{"norm_place": "pre", "norm_eps": 1e-06, "attn_scale": 0.125, "init": "normal", "init_std_qkv": 0.0291, "init_std_down": 0.00388, "lr_mult_down": 3.0, "lr_head": 0.0165, "final_lr_fraction": 0.0}
Each number is 128 + 32 x the weight over the matrix's rms, rounded and kept within 0 to 255. Layers, rows and columns count from 0. Numbers have three digits each.

# layer 7 MLP gate, 448x160, rms 0.338, rows 84-141, columns 80-159
148149064136117115175062183075206078159112204131129116145162090111110151162096172089147155156136140129205153155153113141076131171140076160143198171076101172090094109090067145119156145160174097137062079054033133096166129133162155072166097075
152141115070172168117112116127103118112151150117155169132101123142178129178124134118120124056125087120169098119055176110136167126190128099166121135071098090140150087105132169094099137108133128117105169110164103147104136168138130163077166110
112135170140101195109154146160171188082149106136109103142131079172110123116149154102149137113176127082076133141171098080091112109172093081116109137091129126199110136088175139108151141144131113184160152177188130145071149123143102126086174067
075115159166104121043090143157128103208116125128156132133077158081133133152133131184093121050115099156140217100075151163154086152132099097131147183087103102136092120151092095131115139168167129190093088156098127135152102136113126110132160119
138147123107103143143126126156084110094127071111151187093129139158107127123087147116170124138184158086113099091133103115138117083133160173157072112115171074145118125082189155187101139070168105118148095164184137139171184129094177147125125113
157111067171114169174120138129121141191131175134134161141142154140156170102113155118097174120116118125056130133169119133193159126098157140174122101156094073117032101140137102126165124076149162119196151150145103086147145090109114150121125144
101144168121126120093097079152144172103135161128075108168118141166138116139154176131107120140127129163097116139091146128119140175170140164112120078128107116136168071100144109136092142125142101132110138140128101135148157122154166168149154145
140086110077115113161171134167118113186220137165200141198075127147126121140232119084064119104135086123092172152151126195097105115086126059184114164153126109142124119176106119140107137125175154132140154153122159137166127129112102122188099150
093143042155108166146106115135133163136106153077108156083156084148118145161153124105069101144091110144138116140129141081124183110174182130123154099173116079123154140104080128105078138185067087184101153108108087109186100087109103082074125105
140133119150094128148125168153081134120083164126170092099115113111075122162126128138101155145157127132121100146137097140070128097179167099074129080154185139152117169144141099056107122160139122047133075110125173111112164189182130047070123087
127136152102115131127104158101132121079131111112183095101143140071123137137037137187103143151166085121159135127040118118143124139131149108149125175103199139112083145092146059100096145095150121121110101161139180079130134097043180185083164105
117123092158142113095135110122172094132142109144127162129159142126103143169141125147154183108134068192150139169167140151119083134094075106080111109070164084129094138163204082156137053142145088177130117147120110111155153130097102154152109112
150178136127152162087096107128081123047107140137155142149102094167117156072089119115126161106131181115168159170136083116094069136118114121207148095141137093120136137153129139200116186126154107151126134077106164150127140127134131147179161137
138159160122092157088147087113124090150069159170121070137100132113109108138174053161093177144105078137115151108113155091108142139172108118079145139084134106213093092145100077078116119076158120175087118103104149113124156109153142118124202165
127174196113107114085154016135178117116117093115093075133105162130142117213102155191098188177194119191161173109136167191093177208161140142121167110149164152093194138080132075106177098130120170154148085189106117068143133136125118125179139131
196118083145179141111179136138137131134175177057162202095103090060171182137129108143119105185133143082115136153149144115144133196135122169113030136108131132096145124160104167126000101182149176076093175045094107139115188122074119118175149101
137128093089141117150190135121065118111099136108122126105076121132159168103132131118125132119076100125130178155160132089120110098129092065079112120102146093140141116121106154071074143163145104128146082144148166159181159100139110097124151136
195123122193132120087074128118105101141106130132146115128155106128118144148070126107117130132150106095121130153132144121174124139069114127120086124104149135139153064091108137123164128089190145157126165096052113170171106109163128173144135097
120132091085174197146102111212121162167182166150196095104082114149116088126108118085088144143190163141152142114139143104156162143131082110073130184087139165157149178203133107066210161131087153143136158105131143109077083111159160064155178150
169119145157121128057106104167063118175166113128151159105140134118139119097095115127125122143156094127176152155106109111123096162161120104113139105128148153143155101127147157174158129054204163172102110121156161118127136125084131147219155128
139071069180055126119127143097164065161078115120128158117141124135152158154168143161182198064135139123128153145155128128094126074089112124139127169114159137188118120166121128073113119153159057155142137153119165116125040160096125073105130084
090140146123098158155119130144138119080170101181133149088110150105139143125101060079135085156091130158133147115096145143138142069092139120104132130176129187127079141121118172112151151061125108122049131108100126071137146123162117167116121141
122134127085124111076154136111153095137121146163125149090156144100125042147135115077114111093137154125151214113157138074156106123130101150146116153107139144110160130177150152213106133148124144130132071111131077161147138132129067157128118122
153143141168102088078092177099105126153101170127130117198137178146084161142136098121142162164110122114106078154090152188101075130113110157096139059189137139106141117167043075134059122067106086078184143195164166180150062158134092115121106078
139191069121076106126154155101083145152149121120159147135114119134137188107114140149124120147113101165135124115126124193111186117164102112126091100110193081135090168103148178166105108143135114135119145154143035180077115111121109134137078151
125123083136095114134136116160114112068103116159138086152073213113180182223147112122126154100086126202117194180114107088080091119100142108164117157099157138122097160122145103129144173042072072158173159160209171156117155160058125193168110190
195135161139092158164052160110186134063105069158130091047094160111048085157127160163143136167172153135114087123108123151121067136115141140186165171153130159158130124086056122148094175157157087168059085175154119161150118056160054078165134132
043149139128087108114143178086116163181193082132128097131115107164151171112143137107132072131097181177107092118106141167160138136137086110124157150113135076185090085118108149195081150138150142153123082101176149138158126147149159170069098104
135104138160094159083144191166127153165139116112129118113114132137128182147145111121140083151115172106154123138085124168192109144108128087114134107162117105106169145062126189187166125081126092092121097103100152007072201134090129186146155170
151073104077115113148146176082112089176096152146126148064155103124078099073137105117149202128149122137149172124120173085176138107156086103124071164186095115128162118185168107089121159139105125134106112120107108146141149173139132105129177155
185138151106122115208137114106128120109122112167178148112071149117104153076122135133184091159086136056062115135175150131158089143147118094142130085115116107150106124121100065122044142154097114142088173126101119158163174095139112085091084133
104112138123083193098161112180114127177095135141133164082193096117087077106105133146000103179122165116107165113099109117165089180152081113137182137107146133124093097102109118094117162101094166091138130166168122093078109135153152118079128136
131074157118107115155175163078069111105154149056047154127088093129153120063098176130159118134139101134120123169141132136125135178090146125054035127128102117129123155112158135120119108125199099158132104044101129139137164135088145179138169116
123137107151092172119059166166116080158111133151084129113107156156147156139117099153116154144145079124129101124172175118069054119126133133105107165087145144143101111144096150155159148187111095182106176168159135098098079170057097174101127085
113072088106126089163162127153135133090155176136185151107142100152112172143132147141099050143062083147073123103136073128171125142096143113087145198140210141165166152153095094165126120142194168151153071070155189085136078150103109118105194147
145142108096128156110083139146118157096143206144131129092125070142173136145094135089138111112142096090144079130131143168210082106114165140133118147099110200105182121110166110177176190145188130143123074165098126085131101087120113141081151110
089141142140098126089163103156085167121063111093171145148080153058106137127164099069129125135091126160082092128138153166109081149107164127117138080132072143118157114146106121115130087147179148120094137187126115127122155117058166126160143114
095084138120078115151069116130137038173088092084121152166124181130128145086151106070132158112177100156138149115081118112192153102141128069116121126138078072093143134127108104158160065163186142137192120153135130107110082048184108175050114135
108105155134137100123051188127084063158127158153079134160095151098175160106111199088135117171114076138156129176137179110127165114131152147161144170154087110126147156149084052160129056143097208153113161158135184102102118109145168176131092104
154142153123157142146111138129140116103185075103116167200149118077160083112155079097106053105194060095158125110112120158163131064138144121105175100127156150144161152119104092172134150113128103075171138123071142124110127172096059138135086113
146073126156122204148118168109119112161147087097097066145111163127138110138127131108177115100113130182083165111098124109161140118100098130108167182139099105079133082140105137095127175114109119145136142090105122152070129108131088147089119128
051110082202154099170164123107067149129129103152171071154053179110154107107096196118154101141127125104184133135080147068121127144125106127157077135147139097101115150115056123181109101124209164198137121164143081112152171142140116136158082154
187104103101089198139173112132098103156147143150115085109101034088118152148180113211110141187154072113119101114076179152165118134093118128165167134092161140174189128089101079121129067122098114140143140118115140080175176157131049164112123118
131133104105187105130106129103138138145126175122146158108156108143143155087092086151133106183115161070135077096065140176141128116086140188099114169128079054178121097145163107108149143096211083166127073109170123096184127160124155071147163110
107104136178065135209193112115070238158104099180105103139103141189102158132130134129163168117143096155156088142066202130151122180181162147081174120142081099079157080126137139100143136199109154097137113188124140135052095128175118143157141105
116118136094074118138153086127110128138164098156147148130163126069140133106104093074132152109126140101170122130133175140205118135125132156165163071141081139142108118167100103104142099101119094156150139137127107074129152147153085148155096118
180118106103061162111144132055136140134160136127124168144126144101140136125122066168158116157163142208116122173128060137120111141099125134002115167128144106132137082139116165145067177171174111103102160138142152120172115169097147155114123114
160139100130135080080132114139132084110131133153143152126118134167111140145093067143139122129113097058141138136119113143147180123111057139163137125162113057110140106113097204114085178152115121094145116100116180146138085128156101112160113125
123178141118150153127135138116062111155161132161187174139140127053142082151076128091103069110058120166131130150150115133123125184161110183132121112079116128171121119139097113134078181133073192148174138133149138108120074114134119127150163131
105153171137109143059115094123150158201183113172094126074076189208155081119149141114129095206137145064098144130149134130098142107137154129117118145139097093140103137101150173107168169084152151159188149129112107150133104119111140112102130141
157115124075123148081099113129095147139163146108115151149150104146151145144109146172182146154141096141116132119124146059146161133120096133112129125127167143150122146111113131136172087083174117153137194128126058138139097092132133098114116084
091100112189123107199162137150107154131142108119186142079126122136127132146100147102069106126156139036083175098190117147117147125175100149146150120106099146067146099101111154149182138063178092132076200158150173145137074099139116110153109110
106183159123122100067114136117133111100114171067068090112127056134109196123115125150138070160158205130132179097069049123149170078136154106067114107116075121179104125140096129163097123126119138145151106146128141131118083111114062099099134072
118121197086123144116088148229117129173060151162114127135101089086096085128175121112106171090163180189165134146138092112177158111112137198124083137146163139134153155192106161080117230177113107112090163134083119148135095125187144152118155092
134148127065098177172134124123107126139125189104110128130153106091117150105105162094108129074187145112148146187145153091121144083145164177140129143095159121122171132137114113109102149150086121128074134159084127160113119141108131143128175149
137125094128113130120161108133109126143148172127128135156178086132115133110130145119104128171159135129117127182148121125161117117156126102153103146170173092146139141103148125147133142142111125114173171154121137080124104098154129135104122131
132122080142158120089071086103117100132080052123144178059025150153104131144038154146146079175097164154110091103131119099186036158190111155102157098175088109078131099113123141088114111138095139106075112089104069124143123059125107051099139136
067120125123135123139106140138124099128126127159079114120112129158086177131130115096096110123135115127203123187112102148143160118116127102137124125186092138072076113156195183163154104148106100138136070087166102038170148172142197092160140136
# layer 7 MLP up, 448x160, rms 0.327, rows 84-141, columns 80-159
098121162123106129134112132148122115221048148172122106105077159041183106125126149163119121100137127132106168149100107160134088115136103118132093168143111141098179142118150103119146122072103146131131177170143190139104080120160114149123142104
146135075135168143146187106102105120093187146084101098199077094135141119162130103219155161135132113129120167145147126153125143116116138064103082197134130133093184116176164105169056133094136138160134131145120111167059124119122137097131143165
186112118054127113139091141121115118116127204113114123140177092110121106203092114124159133142170129144119148081149185120146139132204103147110154171180147133102115156155149152117121171098195149101102136140117122137101106091181166130090106132
118147186122114133126159081147124180152132072101142093158138104148137124074117097158201152119103136139124156076089212177151095108171126110101239111101090119115159139115066046191128127099096104164117174110134182160095094093155127138153143114
127154142117100141158126124134130156084164096089081156225090119079144094124095136109104120061130176166076107145086125108158074150129091102141091123102103156107062060153149130167061097115138182114078139110102147129102125067143168097072114084
123132086164124140139144120148133146140099183102134149089095109109139193125076129114101128109133139114078133150178142106169195147096172111159091114144144107131049104125129099115111096117150123093160164086168145083154122127131126116153140119
085083068166096115099136132131139124205102091187155159162142079156113076136148143141149076150117136156121166085128140145082178186174156117149144169231044174124110134149114191106131175107167152112088161115162099166168131133119126127067146177
144170149119119192112138109161115111106069141099109116085053090172110090105097131167179131114132129136158115092137093099134168132180110180098060070147121125141156098107168150099151130168146130175158088147149135089130102159108110128064165100
135113170063081104135151090100097100157127152064148093133089153168162090116082166126186112108103124075100150154149131214130134110113096115159093167050126145121113077133122129156120094069136075123097106198090107091127166094159160152114147199
187102155138143145108120182104151102157101140224142070151094169152134127155166127172124147102127156157146124130097146104130110116179118115099151110101085106117124061165141094158134190106086131102187159130112139109100082177102112081122065144
084139165118103134162131132108180143130144152103120079122128140142160227137166150132156158149097194136111127065153125137125132105119120200165132085178115073142089168126139129113130206138099109140148158138097107129139134125165165157197127076
103110148170137114143065140148111137136140102147134109103109094151111138154096089108127174176087064132181175141094164162137080108156146147065160131086085079138151067070129113115139117196035103151077122204166072135132141168162116203131091075
164093123119117132078126107137096142107125154143133174143111132134125121125144059156110135100110164064131141171123176157136088158122132104193115110148177090135078109128088101179083168117160126154105147061115134089103132082123133167154174061
160186181140122110121181130128121161104106134128066057115164131151121113135105113154116181148100120126126156105113151067173126113161157101149165139115173085098134092178166158092124145132167140140122125120128129134126129101096141121116145124
114098119107181074153168217105102194097172091152165149151205118121135123068173084140133133093109117091071145118115069116078109162075151078126112108064123146146075137132093117172092127071156108119091201123164096177149129143137105118126097193
061060093124054101102073114119136146040092090158084110175115160172107054165099153162072083090143093161073145050164087171111138104123151091118135099140169099145093117134162060162157097143193116175106128180200151157172128092092159129132114148
157119065112090110114118161115131156164103120090185090097123127148132134118133106090093105117020113115132125153174085106128162168148122074118102098122154168144109144157128090090085097161129133112166117134167155147082201128077141129125130172
179145103153108160154092114094094188142123178141143182140131151110145120146093175116196097084174128137182118142154162083155179106112159118150154137103170140120110060095139135058139107128141099104184147122095119160141109059187148177080117170
150052156130133127134158091129092131111127182126142089148150059151114087185135169100119097111126144162129093114102137079023099141124074132094109166123143090094130157114180164078126179124118155127155106140142118165139129107157168064109164115
078169150116075139163121143107111060093119133122142143175139134137165098122136144107093071109081156122044122139131124141136109104113166080150158081132103109179089159161122098137092160154127149084154170173103095167071092143141093140069119063
132109104164128113132074145029163153130101161155090213142122081158160165079153090127048168115149129128142109147135108124096132130113116118117120133140127133152125108140143135111090122183170091174145156154157182083116093132115175104062121120
113117125114172144109170161129118064102216085132096162192111118159050174129132094090123138066134105097157112130163071100124132115127111093153110137094138169155114155161105150127108092107094099157177084117091133110122149086065122135196056111
101103146164126177157080112148117157118093123142139121145131124116120165101126176221113086145149075116116111191103096192097156155135176117141137101145120104089151120078134099093134106098131101088102144159098124088043111121083165115131150104
155146074163107156109161125100180147096125094096097133144070067136105084144128138103129173145137114162113112055115138117131164140125140161119091063108080119125145170104077140179160148156136207120104149111117127070146116070181053124150175123
118132133136144120152099167123128138110129096133129087122121117085120095108154131117121161083074140096112161130141110083176113131117126081121178143119141126155163162143128123122091110163113124150100165125112140076126121131170114211086158118
097173129090131095085083115118125054081064238171137143202195148092089041115209191116144120129106128167150128102169178126060110132160140079141108130116185148156118117125122069059147087079084161111125151103135134097169110185139174217181163122
134095180172191182176164107078113151096145083076137144058157138078166193182172122146092105096158124183136090085198100129123134145112091144128144129132108084169165109087138126086122147148186104119092120119131126101162115094208113071193154110
099143146138140112147129126143080145098127104179094077173135121140169157128094119100152144126133157119103164140178101094148126113147123152138163143066136109124142095098179139153175096183131099122150137168129093116119116102119112090107150132
041140147115111064129147164135087103127066094127103098093139148175056122153114150157138130131168122067135126140132085122214071249148062109118150084113100110170172078088163136153185138117128141117143094110145146062124123129169087179163103140
112081120179149135112140153147093088135159144172155104069094222143110179111140160095063100133095145132086112133129119148133118122112180091127123096092173105117071132109102156148163093110139107107136108105128189108128174120143154082103191151
151135099157112147176149140131059127125123118133088173088176161120147147077171134191135122184091128114108092141097113075158117141143098076119090111167152111092091165143171142142090108122130115090161192159134168178207159149158119122125126179
208112118121145156170119067117179141084148142072130113107146112095098072152110157078087148151121094120176119131120106086131154160176148108135088200118164124153131044033123158146085123094162177107121137098140134138072146132129141095158147113
123176084129097153177141164151192126163069123196149107122111124134067131139190143102090123082169144152160161110120120094073091096182129081170188142153169082100124106137139071159127083183135185145125138154156080189105160129114106119122131145
068163116191186137154105120101179128129139155152113154124116152192095148113147127196101168181121164077163116148109151123097023143133105175138141099112164112124112161140196134124144129192087096195136132097163069162142149139139149162146112110
155115148159151085113092130140178066100046091124135130137133118089058134160135120108177107101116182187137129123081120036016089151067161124149122030155115143069106146109185135107150140101115121115109106128099117141159195174103166135150142110
178153167090152159055133148091140127141147079156160123110107168149152201146166124138118151129158139136157132101123116193106154202088050127088105164149134085107129137151095115081114089124091186138146139097165048118097159120091079098085066130
171128145104174089130129162101092148131115165164105077143118178149180159087097132121153127149133170170118132159174078089207074141194152081098213153106104104138132128130133119089083104125111113110116114144184178077081081137109175149123128084
121150086102158129160094079130147183130171165150092036092111095158167083094121172141176103165056152120090111124127197194151112099143175126109121049108115121137093109134160149126088154111152144091116132099123130137168162171107142083153094130
115216128126155122087111174118103121139090110150044130112091107169155106099118095131107150108095117131160146125108119125137144143137156124159135060157101139127097126164112163127115091162053075119151141114139118103067136129179159181183129085
127152188110118207204131097143122120093176094125116142193146113034131086161114142154080096159127086137160161161108153113136134107142144117052080175171119109141164140125102134183162144163132121091199131117110160082110141192112106122139103086
156124112158125064099163131096136150153146156183157138129173097136165124145144108157116136151121126122154166135189135097107105148087150111143158140075146123180171116179057192152063102137136161146090145118075073170186065089066134125139201137
099104147126065163126110167153116100118085223099029112068052146163105151094132169169113122124085112149075104125111099088138102090134101143097106110181101098160089122121152143114069142151145105138184203127106069050128161160117077138132158135
087115123206103102115106082127094113100107162171121120097126205146112121130098138117161109161182207131150121132099104088141111156065171117149126136159128040142128197088171182153124185124145189150137100146135142156126052146123154164130128140
121148067142161187101099142180102121182179200126125137121066127168125123157172108100118131166079168120083122171132093129086151127101068118158160117130116118145099127073153161123129046039162134107126073138180081110218184145168077071139140145
150097142211150123113142144107157115122070063145093132124108119251061096139124175175160139144131135110087090114135144119212198181102084084165184139109116118111184157176166168147172143174065127111153086146145098142117181127155107113062173143
125159137086127169126096155139097138160135168133146106153075123155173077149179150143081106104066137146125132136150154125118150172145135128097169109096168140133116126036159146120102097115081205114114126089150139151119093104119121092130149154
114127108134132137111101113213148107144089116172101144143123131115131126114182114102112136034137157128106100069135204129198124086170106104186127148127144104124149147128128131111150131079081187157175142179116068101126107110102116071165094169
097187129107140102179170126153160113101102095106111077071098140119130142110196186118096126082145167142155084119151118171144110121121139156080108112121098149081141141063139069113175079189122121172096104113131121179121151119120096117216202103
166117047127104164168178079110193153115127104108141117145092123162134116099146103217155126116174133112141116129133139087113110115086095139046084158170138148191105086093179085139159122071193106127118166166142130114137127178156098116122093099
116155113146129107133133137201085117155108073132165147140130082157106163118180097138124144083105108111151178175197145142045151129117155039127114055150121120098127091119088117158145076135106139110041081136160106120160134101099113167167115155
106156114121112120179105224183119179146128108135107146050144132143150123076183106100139094154170118115050125167172158101094123160125086108154145125092087100118110127124142120091112142083065180094125100168113126131110160167126211157100083142
150126099118128132082187079128156113195151188184138136140160098123119147085137164146093063106103102096094104149142168162140066095128193160174086136104117085195162121135129138155058029125137116090144135120099143106138170177061083078138166074
142108117087104145115134145114069137087137082092146149123137151115158147132085113115064138117104112124140123100101053167201119100132156150192144127191113087176125122195071198144106170182134187165082086151099121091159118159095135129109052085
099113105086098143112100136146108148137080139099134143174157105161089140105116103149110120127154109100165115065073119066143167097119101114087141147168149174129078137235160130139143137118049135151078165113179164083103122156169103078120085130
112148129171096100135142107111083153080098138143184198097133117110147166148150157152096113143079097159141122156118142165056125130148099135211142145134134053117206120118123136049141086090122074150135144135125143142087109100088161129134063153
096116091120116147140160152149097133117139154109157141110155088150150108109110204119119181174136087141119101100115121116128118105155085059139093142136183144124107146115122085154115175109089126127166201160135127120123155156123128158079146084
158122080105152156092131174097095083121110133124111117103151061096141151080195150157135112132119167159127104203110209146154125108095150189172103148098088142145197133118182173125219102132123096087194175134159112137131135154147097173146132115
127082076151123134137122161118133134089123156138174146166058136112143106119128185125165134150117105129148152127084122127105074127155110061154127120152175113115131149122114100144155135073177119181139126134161114157120166047129077143079168127
# layer 7 MLP down (transposed), 448x160, rms 0.579, rows 84-140, columns 80-159
080050127134129120158145118205181130096090119138108127096035071067137117089110091187148105115120118165148156116112097175119124108094114125110102037122104125117113100146118162101134154139126063099127117114073125117132133122116116135131115168
163127151130124080140109117150112100128120192186150076113167170093117146149131153090129098121145132119120127130108082142145093110157139148127096126149126131109164126137198093119165131115087142134091113106101110114112151141169117134093063067
145170107121131092109131130126104110151089117139140138131103168113058103126135118119117133131123090126108106117160140151173119133105136152094150130163107143127160102151123116108090141130162171106107088181091160126144145154154134108099149151
121138137110114145043080134093152161118094141098108141142100195162074123077134135139134125092098163138134172137151069145099086089151158137111123157150088161120132128164187145196166144133120141101193097098165147136109178107072160170126177180
160122127133117139143137178099107191121170144111059159112129129140114130159146101142161125193133179130094107137084126118145156134149140183147115178118122118164177169183190094121132056110172136108143104110157162115160104106083162138179206186
153147128153177108117126117087130127135143140162134167133096130068104136081124171108107121132127143164085045119165151051132110116167135122145141088094088135124093154101176144141177089083085169105111124160178112133123175128132122107169070146
133080155136124136161130118194201089098137081084108065154166133181101148140145177160111178128122124119135101156161090165153143078160178122115174148142121119110092123145143164150162142155175132130185075143120123176155133122129038101108093146
134176154100109168124134142171126047110093102131146114131135099168092120158130088131096178129176128110190089107087152060068119126163156171132079110135130130121094104077132144095155163116124163107125122100132130112183069080131120108105104052
169136220144152106123171066104111120151216127108104100109147162093067075093145158083159113171109122097091157159131079127132047144164119110192116148029176079128136149121101189158046125048135126137153094137132120113102114085195157104180137160
110147093128149089148180114107105138173146096113172146205082131158090138115144138134109112199075137142115113166099145052146144176100113086122156114101133114144149141089192154128141130188134111098161128126155125145050187093189090144143127096
109103112138153089110100152112088168176125101134077114115162179140059131104098124183105117176143144101093112109154151111144097115096118084054149161101061112157095152155122126121153143195170152120082188149073102110116157146162115070176140059
166100171112140137078150188161139121076127141133158101171143133151075083100149126120128142124100113145100103089173092128138140169074158134101139110104145143146169075093182123094180152236077140127059105161189117110131128131108139180102091141
120138214183114133058113102129067104118132178231129189108146157136106168184157169153163109066115098074153109080129178140131102094129162174154133114106078058118131113117093155190131130085127118104081121107163101091126139136094148093106101132
121167119046123140113150111101115172137184130154088068122100159146108103092168195063177169148135105140172090123094140101202071105078110119093154162108124146187155131149127073076113102129135113138099122167131141177164136131053113121136082135
107119171155101136076139079137179100119085106163112084143101157187147098221102189133103163169160113152139129153126195145117140160131144171182143114144128142113151158107105143119141165158112173104118074132114091110111086117127118129147171126
162109113158067017170114141073067128140140137060190157126122103179092111228153034099141149123128083199129191132164099136132106090127080065127115116164109096107100102137047093068169137124120181112145117166115124142176091103135125140088087128
196132120125125022151076127091165173164170175113162114154091113110143154089158128124159146172032023097104168147116172136090094164199168065104141144106129141194122109105143108102060128104106103214200182160150159079100124097165093109156138169
127102142128097154154129125134110144179121124137126088127167175159105201056146080073105109177101113146159128168090137138147136148132112095187123171087152143076137122122145100111149144064121122114108144106173145139101143132103099147118193151
126129100112134071133149107153117109166145167138185181109050123133086146155139095094133146115121154115140125110076128133126107135120134144124156161157134160143120091145112090053112105161139132142122094167089122120090176139128123123137124082
132168106143099133139145089079124084097145154113110157163144118081114152218132153125135105100165142153116142095139101127093144141107175151136108156160113109119103099150136158122097132132159142084125162105095149133127152088171126122136130168
186090210193129156153141103139156140099102090065111168102127113178116127138125178127085072162168102132140090158162067155111152113196137179158120142174155128185148136065158118072167099165087090143109130166136145111105112166151131126156140185
121134144120143130143117156068131095133043106107119138106148102114156129092081121125163095117112118116156121108136125124171117164117083107158099133148131104070137141149110088147086054152109135087185109097104072157058147137116165115146109122
183134117173109144138119071142120181117120120108178138157124118173137124087116131120154130159123098140115097116140189157101145117115134063133148119099161148126118108170129087132073065166116149080141112154107116129107139175159133130108174134
147146097082102162138165164164110198104099121116106067111101102128119140124095154122156155113155135111122108110094184038202153111136189085112104139120141118153162144108183139162126167097065099107112152121095114119099146129159091148155148099
126158155100109148135135137145138163115126134158084133124119153117124104110149122106145174065132150122112140162116129131100141156116124107103142125104140112077092163086083118118122104104123126132111080138167124152149083139090138130141142108
074166162149103102118100076097142097081145165081145157179160171042144162117137137147139130128057168126094159126116207126097117158140142052163109180133056133191132137086071120092158206041106138163200201104132183105135123105163098191084133220
126110176130167147107120175149156149150125116101096109150117103165103169064131110135065135123142102150181145092144003138119114123145140185105076118123163103158056104128132088098221121150163075162152134064173147107127161116124120169105111116
105118125089128155135084156116144192175145110132094130138131125132137121127140120139102084145101169110135144135149092132105117105131120108154149104115107112157080160073127103146113091132089117111083130119202122104166075167093123151155073176
190167111144155121200090190073166120168130113177128135072110105147091100126100158126095114116110091117162115086170095078144119098102123119099130102197159116170115108129106068121150076088156142145116123083151075061174162146155111165140154151
168183131120126127138116135206126123149156122131175127110114122119152143155119087094109109124116110098129134104081167123138138168131121180141147135133149116144157151091130161121119082140150133139160092152157103121132182157123142163172097141
125144165170187172126106106138133070186143132142155108142122148137141064157139112160101159164148142109105082097085119119100164125062131114167162190142131120155179115121128140099195149130123150075157149088129160118054095155118164117110058147
122168095102108131126125101144186131112127149146092139138104139060132148110172168153130145132137124122169083148153124097112135131096130161156114139099133143119082104090067115120141101155180101102166147148060202125167168105061102062126165075
072175075168152141154138074112106159092127094225150115122107119124081063168154094151082064162120084131141035098085190158117107127127111162185198100125094137090097086107076141111148153086070084150083143145127156106142141140106115121131130112
129084182179196096136121096128104136090141127145123103122142135155156107129123115140104055077119148131135112112184199125114094073138176131122120140136076136083112192140133161175172150139151135174115169128134049075096181108118135156184106145
084191127112143113101121156147192149127143139127141135097097116124147188150184118092122122123161147140080144112056121136098174091151149172137141152109140095171137076139068091136119022173140092132153102124132169125122124118112171103154076139
126135112113103129185101103158132146203148081118105178135153135112167068116104160126145102114187152151147148128117145115164073194150160097126143113166112150164126100133098101145120150162145078091139133065127180106147139098145073141135119155
192130091118146119139189142124160140153133090116137089186196161182147177182174144093133080147029085092132108116055110177184139138141123081078116098093117139146118080101088132132061126140132129152123117157189110045158171143170110081139088176
163166063089150098104063154083090121162134178139095107098122108133124150177105128108130165177194177162136110160081115156134162145123187191180084174138190099110059122181098067145118176146163096209122084069170118170116117139185194057102114139
099129091157082099087146208124064074103119092091135104069142110155149083078143084108104138183061132119129143109135150102109144210169111104146217163113124162084103172160119202170088173153173127124136121061120185102139092146143150136178121178
128116170090126111150108148114165142118112156068089193186145100138120151067074155145164072157074147098186141156125103140125141088145157101070137122120124126142124178106110138170166104165063138113184100138097130120122131143112100114106155151
181200104151130061110101153114139146119113055113078143129090074197133141220132103190070143135158126095139134128230088143141159105071160198127121162115182095138152094109112072110161086113113107118162114135147177107139131109103184135148187158
122197088074143146161083139162179103121147153184131154118117125141113090157142161123149118128110114099096163120076147106140142170164104122051145116122135145110122156130104095056185160163138119107121139107114141145077102087093072097116102072
121135107192115119113094115195119116144118181153171149094088184151123181225107114144101176141164166132133126124134142097152094174134150134155085087126080092063118174074064135092159109103151166104123116170100135064155126172083180089125121132
150145149137070119167107111143162142077066136105157177173072144114123099158085198135143107077166112181153152109167195134137125117146138095115096061174120164123109077160167139146122152166077139057113153103092148163019107077100132144125135103
135147110148175110161151088127118146085130053164109142156118146120146117148145126130103111141089134149147117114134202157146115136070180131112118116144164095084212082139068175134131156077175179130158042112116111124171123141160156156191134168
143141095156041144172113101118142139141123124135120123105099142140144150128110126126158104136180135127083177123145132125116134168139103131140075102087104113144057128129131126157116115117062147169123144124113134101144141129137090106091073122
025140176148140135099092147152172063199098107159127154138129054150144140187090136114061111082044049109117161171119135146156110157166142131149143164191141081087144105110149121099147090140134133120106164160080140113147050117170112099148143041
076116137146189059148100120086152115137106204153075128134131101098124093179108223068144084114154103130123117177147085098116159182180123208124103109198071107124137132098150167114088100130169088121102107156112131124166117092176123110081148119
137117110114142058137170094122153141143126151081173199110139098107099124116114081143081133104141079100153100146110108194136151124111181060074138148162160119106154122118111156092161154135094141111064098092046121136126161153134112113060130100
079063101079166129075078106210158133158168122145103108137184073137106143129157103204115128174116112167141141114094118151124074119132146117071153156183069136065157119219131070166157088175092143156125162139159131102133121089120136142149078065
158149125166091108147119125165117091099145146138194122174148080089155147119083144161142148167121104151128148112134101100155133184119151122150150086142109074128161129149117110133181133138118107151103145120180075108132075145153122122131164102
129125094135097144095085153105157138130113172193121101122065149082076079093159138108056096054102148126107138115143115167058091155165069142130092110083093133167157164074116184076180051058139097107058108120115154114132155149144077074159111115
175103128132145198181097087124192115084095101134093100136111159121146158091171166116120181150125123081130126091154081113133107174110115128139095117170133143108122137151078139124133136116074108171146112138195108097142135096129157108165120091
122162189203200115116174157196103115167138087080165197153108102150088124121147051084136174121132130181144113155113087129131089168119158093191119157124115163104085110133071150102084123156140170179134123092092118194117156124141106100134140159
081107122124067132134095185134091160089125149165206163108118163103078159098120086131104170170118137106172147129072169105052125121154134128143126085089137109108134141111192096051130093103087115122143121170128153130101124142126117128199078134
118098105176155115142102125173152112141183089139149179099157122098117178108120116112090097119183139194119163145154101178123113124146120140119079132148140144137156185125105134117170137152050122140111106149095168097166087130102161120139114154
115060085151182220171122188086100053144087137143158152171199102087143174138127170139109117111169125138160130178053121151104155178129137107211116127069066115113154115098113146120176125210143162158142163084123108118223217096192114135091103133